From a checkpoint of a small transformer trained on Wikipedia.
Size: 12 layers, 2 heads of 64.
Each number is 50 + 15 x the weight over its row's rms, rounded and kept within 0 to 99. Layers, rows and columns count from 0. The size before them is the row's rms in percent of the matrix's.

# up: layer 6 MLP up, 512x256, rms 0.202, rows 30-54, columns 64-127
# down: layer 6 MLP down (transposed), 512x256, rms 0.194, rows 30-53, columns 64-127
up30 097:54 74 62 63 62 42 56 41 70 29 54 51 59 29 50 30 61 19 56 52 49 59 39 45 44 63 60 57 55 38 64 46 64 42 57 61 26 61 37 29 23 53 41 50 53 59 62 48 31 43 50 63 06 67 63 54 41 50 58 58 36 48 26 71
down30 095:48 57 37 64 36 34 64 40 48 66 54 70 39 54 75 26 40 51 61 65 70 43 79 59 63 60 46 28 37 43 52 67 70 53 36 33 61 25 48 58 50 64 32 69 44 43 76 54 59 21 33 41 41 48 56 59 41 38 34 43 53 38 44 74
up31 102:40 63 21 41 49 61 50 39 56 35 60 53 46 32 52 47 47 30 25 46 49 26 60 50 42 80 60 21 54 62 53 43 43 51 56 62 35 46 31 60 45 32 12 56 51 63 68 13 35 40 60 24 43 54 33 47 49 54 39 54 29 63 33 34
down31 103:26 74 45 47 32 57 38 20 59 39 60 70 50 50 41 50 18 59 50 38 54 53 10 58 43 41 66 66 45 65 67 48 65 59 29 74 63 54 48 56 63 77 65 65 21 24 61 84 63 34 23 68 73 57 70 66 57 54 44 64 46 53 65 73
up32 091:48 40 15 53 46 52 73 38 60 57 46 41 42 50 67 36 60 69 45 34 41 27 44 54 24 58 48 54 49 77 69 67 58 57 50 46 67 31 57 66 45 37 51 59 30 42 77 51 39 36 67 56 65 40 53 35 31 42 57 49 53 46 39 93
down32 098:29 09 28 79 45 28 56 38 45 56 16 53 48 54 62 35 50 74 51 47 56 41 64 53 69 46 35 34 48 35 64 64 59 67 44 42 34 42 28 56 64 69 90 41 56 51 60 57 34 54 61 58 62 33 46 44 50 65 57 53 43 66 77 23
up33 102:41 70 33 37 68 50 75 61 46 85 57 27 50 47 60 83 55 57 23 47 53 66 64 28 55 51 21 44 62 80 66 32 30 64 72 39 57 31 51 61 13 52 53 85 23 63 58 47 62 37 39 43 60 56 27 37 51 35 43 68 59 52 69 56
down33 107:36 78 52 81 86 86 40 49 35 53 79 23 45 45 44 66 76 42 44 60 68 47 31 40 15 61 49 58 34 40 57 65 41 50 53 46 37 66 35 50 41 42 46 43 44 54 52 45 78 37 62 47 54 46 53 44 27 55 56 53 67 49 42 54
up34 101:70 49 56 47 51 28 50 67 47 23 49 68 58 59 68 54 45 50 61 66 40 59 42 45 52 26 66 40 40 66 62 35 54 41 37 50 70 67 38 39 49 51 56 50 53 63 69 77 48 28 38 56 54 48 60 62 64 46 42 36 23 62 62 65
down34 098:53 71 57 23 51 66 34 77 23 67 04 40 54 42 65 56 42 57 55 72 71 59 57 55 48 42 47 48 58 34 42 42 41 19 68 62 40 53 68 41 53 57 62 39 46 50 22 50 31 99 32 66 25 64 70 75 45 58 43 52 47 59 72 47
up35 105:44 40 76 45 43 41 36 47 46 16 56 55 48 47 27 63 55 37 48 57 56 38 40 17 48 63 31 53 63 56 64 61 61 30 48 76 63 50 56 42 50 26 59 28 72 15 77 68 51 50 49 33 35 28 32 52 50 65 32 34 49 50 67 56
down35 107:53 34 51 12 47 45 47 35 62 45 53 45 67 67 56 39 67 77 45 47 54 78 31 29 50 45 43 35 39 42 52 52 43 34 61 70 60 52 45 44 57 47 64 60 42 53 55 59 35 51 71 26 32 33 61 44 39 40 55 36 61 36 53 65
up36 097:60 59 58 22 47 55 49 43 41 49 68 60 19 31 52 53 79 57 63 29 45 39 62 48 37 28 41 75 64 51 36 56 61 65 47 73 46 66 45 24 53 46 38 74 45 64 67 78 57 43 55 68 43 60 45 35 31 41 30 52 39 18 38 34
down36 106:36 40 47 52 33 37 59 67 38 26 21 64 46 29 47 44 81 47 45 20 36 34 60 46 24 70 46 52 82 57 57 26 47 61 74 53 74 30 25 36 64 46 43 27 69 66 34 53 23 56 45 41 62 61 34 54 48 27 39 65 63 40 56 58
up37 084:53 60 35 42 53 68 15 45 80 62 45 34 39 57 45 45 68 40 28 44 81 53 56 53 47 65 65 44 72 70 48 37 53 43 43 56 63 60 46 47 49 47 63 35 61 65 43 56 36 45 37 40 41 40 49 38 23 49 52 78 55 56 45 58
down37 090:52 52 42 29 53 73 22 70 53 53 33 52 31 41 55 49 59 50 52 51 59 56 45 51 31 54 30 51 45 40 54 54 46 13 55 66 23 60 66 41 59 52 51 53 61 38 75 63 70 44 75 65 43 78 57 53 45 68 55 75 52 43 38 45
up38 108:66 36 43 42 47 23 39 37 52 52 38 52 36 42 51 62 48 43 31 60 51 51 40 30 54 25 45 74 79 68 75 53 68 28 44 53 40 46 20 72 31 47 48 34 59 51 60 23 57 58 35 64 67 36 70 66 50 51 30 48 46 57 13 57
down38 101:34 39 64 28 36 65 58 48 50 53 61 43 43 30 63 71 58 71 70 36 38 76 56 18 36 53 42 25 51 74 38 61 57 52 46 39 84 88 40 23 56 29 52 40 35 55 55 36 49 65 44 60 45 37 52 48 49 33 23 44 61 40 30 56
up39 108:66 36 54 33 53 62 29 07 38 36 57 63 85 47 33 51 49 51 58 62 45 46 24 52 58 45 48 53 48 33 46 53 61 66 48 55 49 38 47 43 49 54 50 53 41 72 64 48 34 82 33 31 55 84 64 46 44 47 47 90 39 59 74 53
down39 097:57 56 35 62 25 61 52 45 49 54 22 67 63 52 71 36 30 54 35 63 52 49 33 52 49 42 43 53 58 31 64 39 58 64 71 57 35 73 56 68 38 59 36 42 57 41 31 33 52 28 60 42 62 32 48 87 37 66 46 36 70 59 58 24
up40 089:54 38 63 39 40 57 59 63 59 64 32 46 15 55 29 59 90 47 57 32 56 34 59 66 51 24 73 40 46 79 67 57 44 47 60 55 27 55 46 55 31 46 39 51 56 57 20 47 42 54 21 80 56 38 22 43 62 47 09 54 53 53 40 41
down40 098:50 50 50 67 46 41 45 36 45 41 47 64 40 46 41 23 45 57 29 26 35 62 62 66 45 33 48 73 43 41 52 78 28 23 76 56 64 75 73 32 42 40 81 32 61 49 27 37 54 51 36 55 77 36 50 53 45 56 53 65 30 68 73 68
up41 103:51 56 55 51 58 64 59 39 36 67 59 50 53 63 42 28 42 69 29 54 44 71 45 46 46 53 49 34 51 55 24 42 47 65 52 59 69 71 80 28 56 49 65 45 28 56 35 73 76 43 15 43 68 74 66 59 24 57 54 59 47 60 38 56
down41 092:18 66 77 34 45 30 57 35 53 85 61 59 46 46 41 57 31 48 34 39 62 38 18 71 40 52 36 51 49 68 34 45 33 58 67 33 44 54 59 38 59 34 67 56 47 37 46 35 70 56 32 36 67 70 29 37 53 80 51 60 68 31 46 53
up42 115:54 45 60 54 61 44 63 18 49 44 56 23 78 51 62 36 65 59 46 59 26 61 63 38 54 88 30 63 55 51 40 31 62 55 58 52 58 39 53 57 13 70 36 15 33 49 53 56 47 44 53 32 32 60 76 29 71 65 45 25 31 71 78 26
down42 110:42 52 61 38 51 49 49 49 65 64 25 84 45 26 64 60 23 44 44 41 39 50 51 40 33 53 81 45 46 51 73 50 61 51 64 56 76 49 54 38 77 30 47 47 64 40 57 42 59 74 55 30 35 29 45 62 41 44 58 31 33 65 29 80
up43 099:65 56 36 70 50 44 49 69 61 58 65 37 72 43 83 63 44 34 68 19 49 53 82 25 46 42 40 58 52 41 61 73 79 53 52 45 60 48 62 38 47 30 31 34 57 51 70 70 51 35 66 55 50 53 64 60 74 31 42 27 50 68 59 63
down43 105:45 48 69 44 53 58 73 50 61 52 42 82 68 23 61 34 56 47 59 64 55 53 48 47 42 59 61 72 63 54 65 70 45 57 44 28 44 66 50 47 32 48 53 53 55 54 44 47 43 60 59 33 66 42 54 47 39 39 50 58 70 90 35 52
up44 092:57 68 25 52 55 49 69 47 42 16 14 29 64 42 36 60 44 45 31 52 34 56 68 61 32 73 30 38 66 10 22 58 40 46 52 48 66 69 51 17 24 41 67 47 43 77 56 53 35 56 27 54 52 41 42 60 53 63 34 67 42 52 46 79
down44 104:61 50 30 51 24 53 70 41 59 53 56 59 79 45 66 38 40 39 40 83 60 46 48 50 45 39 68 53 58 29 61 66 53 69 20 37 46 39 33 70 59 54 65 58 15 46 67 26 50 17 49 51 63 60 44 63 54 53 47 39 40 57 44 56
up45 104:62 48 62 60 44 53 62 34 81 66 74 69 24 45 46 51 66 59 35 32 72 48 35 41 53 59 64 41 54 50 51 46 66 51 48 74 64 47 53 43 46 48 59 41 43 35 40 55 50 34 48 76 45 61 57 48 47 35 18 47 56 39 46 61
down45 109:26 41 43 41 23 45 56 45 66 51 59 49 63 76 68 63 32 64 75 52 54 59 57 38 44 42 14 52 56 31 47 74 33 60 66 52 57 41 35 81 65 47 51 41 53 51 59 52 40 39 24 53 49 59 63 53 61 58 51 24 46 40 27 31
up46 093:67 45 32 77 31 83 33 58 43 27 77 67 35 52 39 50 12 65 63 58 50 49 54 46 65 33 37 47 79 42 60 50 43 42 52 48 28 43 57 44 67 36 20 61 43 63 31 34 64 56 46 62 55 43 50 34 74 16 68 56 59 51 34 14
down46 101:35 80 41 82 72 57 42 53 64 35 74 57 36 56 41 39 37 36 44 73 23 56 21 43 61 43 33 56 62 52 53 68 51 32 21 57 67 40 26 29 66 41 39 42 62 43 37 33 44 28 34 60 32 55 42 46 39 51 48 57 54 62 62 79
up47 107:58 61 26 35 53 76 53 63 61 76 44 75 34 32 54 72 64 45 36 59 41 57 59 21 35 24 54 73 59 44 41 52 37 40 34 66 43 42 29 67 33 59 58 37 39 68 50 39 30 62 68 37 44 54 32 51 40 64 66 44 32 59 48 46
down47 115:66 53 55 63 30 38 50 40 60 35 35 39 35 41 09 70 70 44 83 47 60 37 60 32 22 50 50 52 38 51 47 46 26 30 30 40 64 49 32 56 70 58 65 42 53 50 62 75 60 60 71 48 46 24 37 41 30 64 45 44 26 75 46 69
up48 096:57 58 47 70 54 35 63 52 35 43 44 31 48 39 44 46 47 45 61 33 28 36 68 66 50 50 31 78 33 45 67 56 44 44 59 77 67 44 54 37 39 61 54 42 50 62 45 46 26 51 29 43 52 38 32 54 67 65 97 44 16 13 62 31
down48 101:19 34 42 29 45 45 37 57 35 44 35 67 70 07 79 58 51 63 67 46 46 62 32 45 54 56 63 63 48 50 34 54 39 55 44 50 63 31 62 55 48 46 20 73 32 16 72 32 35 82 45 29 27 21 59 50 58 56 48 49 66 56 59 61
up49 096:47 47 58 37 51 52 49 58 80 68 62 26 57 16 65 84 35 34 36 17 49 42 58 14 54 43 30 46 39 49 59 26 59 76 73 57 55 49 86 49 14 90 42 43 48 44 36 13 32 43 49 44 37 27 59 46 28 47 62 64 67 61 76 65
down49 103:69 33 50 63 48 28 73 57 42 54 56 42 41 41 72 49 33 49 66 44 78 67 34 27 63 34 50 49 27 47 42 48 47 54 36 44 71 62 34 51 52 31 63 15 54 43 67 26 40 28 48 68 64 52 53 45 32 70 56 80 37 54 20 42
up50 109:71 48 73 51 59 78 79 66 53 71 55 47 48 19 39 65 50 57 61 61 41 40 63 43 36 37 53 46 60 61 39 35 48 63 56 29 59 11 63 59 58 37 33 44 48 46 26 90 59 25 61 49 59 37 41 40 54 84 35 49 29 54 56 69
down50 104:45 56 57 46 55 49 31 45 34 80 34 29 40 41 53 39 47 59 58 37 55 54 36 59 35 34 39 52 46 35 40 38 36 71 32 75 48 75 61 43 49 54 62 60 41 60 58 15 78 68 74 70 49 73 36 69 56 22 46 75 55 31 36 62
up51 095:69 51 31 49 20 48 32 49 45 64 56 34 61 41 51 53 88 50 65 58 52 50 42 85 51 48 37 60 30 38 74 32 50 42 44 38 61 46 43 62 45 59 39 54 27 62 67 48 50 48 69 75 31 50 20 77 30 63 46 43 25 55 61 41
down51 100:44 37 43 58 61 49 64 55 15 82 53 60 34 62 69 66 53 57 52 69 46 38 79 32 31 55 75 33 58 62 51 70 39 43 65 47 70 30 38 76 43 66 43 28 46 42 62 47 23 46 81 55 53 72 57 50 48 34 37 53 48 29 47 59
up52 108:43 50 20 40 51 43 63 53 56 44 55 81 62 64 56 72 40 47 88 34 32 54 61 57 34 82 43 60 22 52 46 38 23 52 39 24 54 52 33 65 59 58 47 54 68 59 60 43 43 66 58 61 30 46 15 62 44 21 47 51 44 56 47 75
down52 103:29 43 20 54 69 66 43 50 32 37 78 51 70 72 46 42 21 70 75 39 27 51 57 42 63 55 92 49 25 59 58 55 55 41 51 76 76 16 52 53 41 45 34 49 52 27 55 44 55 56 57 33 47 50 40 32 63 52 59 43 62 20 63 72
up53 095:53 41 59 75 57 67 46 66 62 45 62 29 40 64 46 68 43 49 33 60 16 43 51 58 42 31 29 52 52 57 74 43 56 57 69 14 22 42 47 38 47 58 44 47 57 73 56 46 56 21 47 32 53 42 74 78 22 46 67 62 57 70 56 40
down53 106:60 48 62 42 32 27 53 65 17 26 58 29 36 39 22 68 40 44 29 47 37 50 55 15 47 34 36 50 57 92 41 58 55 83 60 39 55 57 65 55 60 71 29 64 63 27 57 44 51 39 42 79 61 27 35 60 34 37 50 54 69 81 42 21
up54 078:65 36 50 36 42 63 55 57 43 30 34 51 52 26 44 52 63 48 34 58 33 39 54 60 39 40 58 48 41 58 49 50 59 61 49 54 45 76 59 51 38 35 56 47 45 45 65 69 38 62 74 44 50 65 43 51 73 51 68 62 42 58 26 51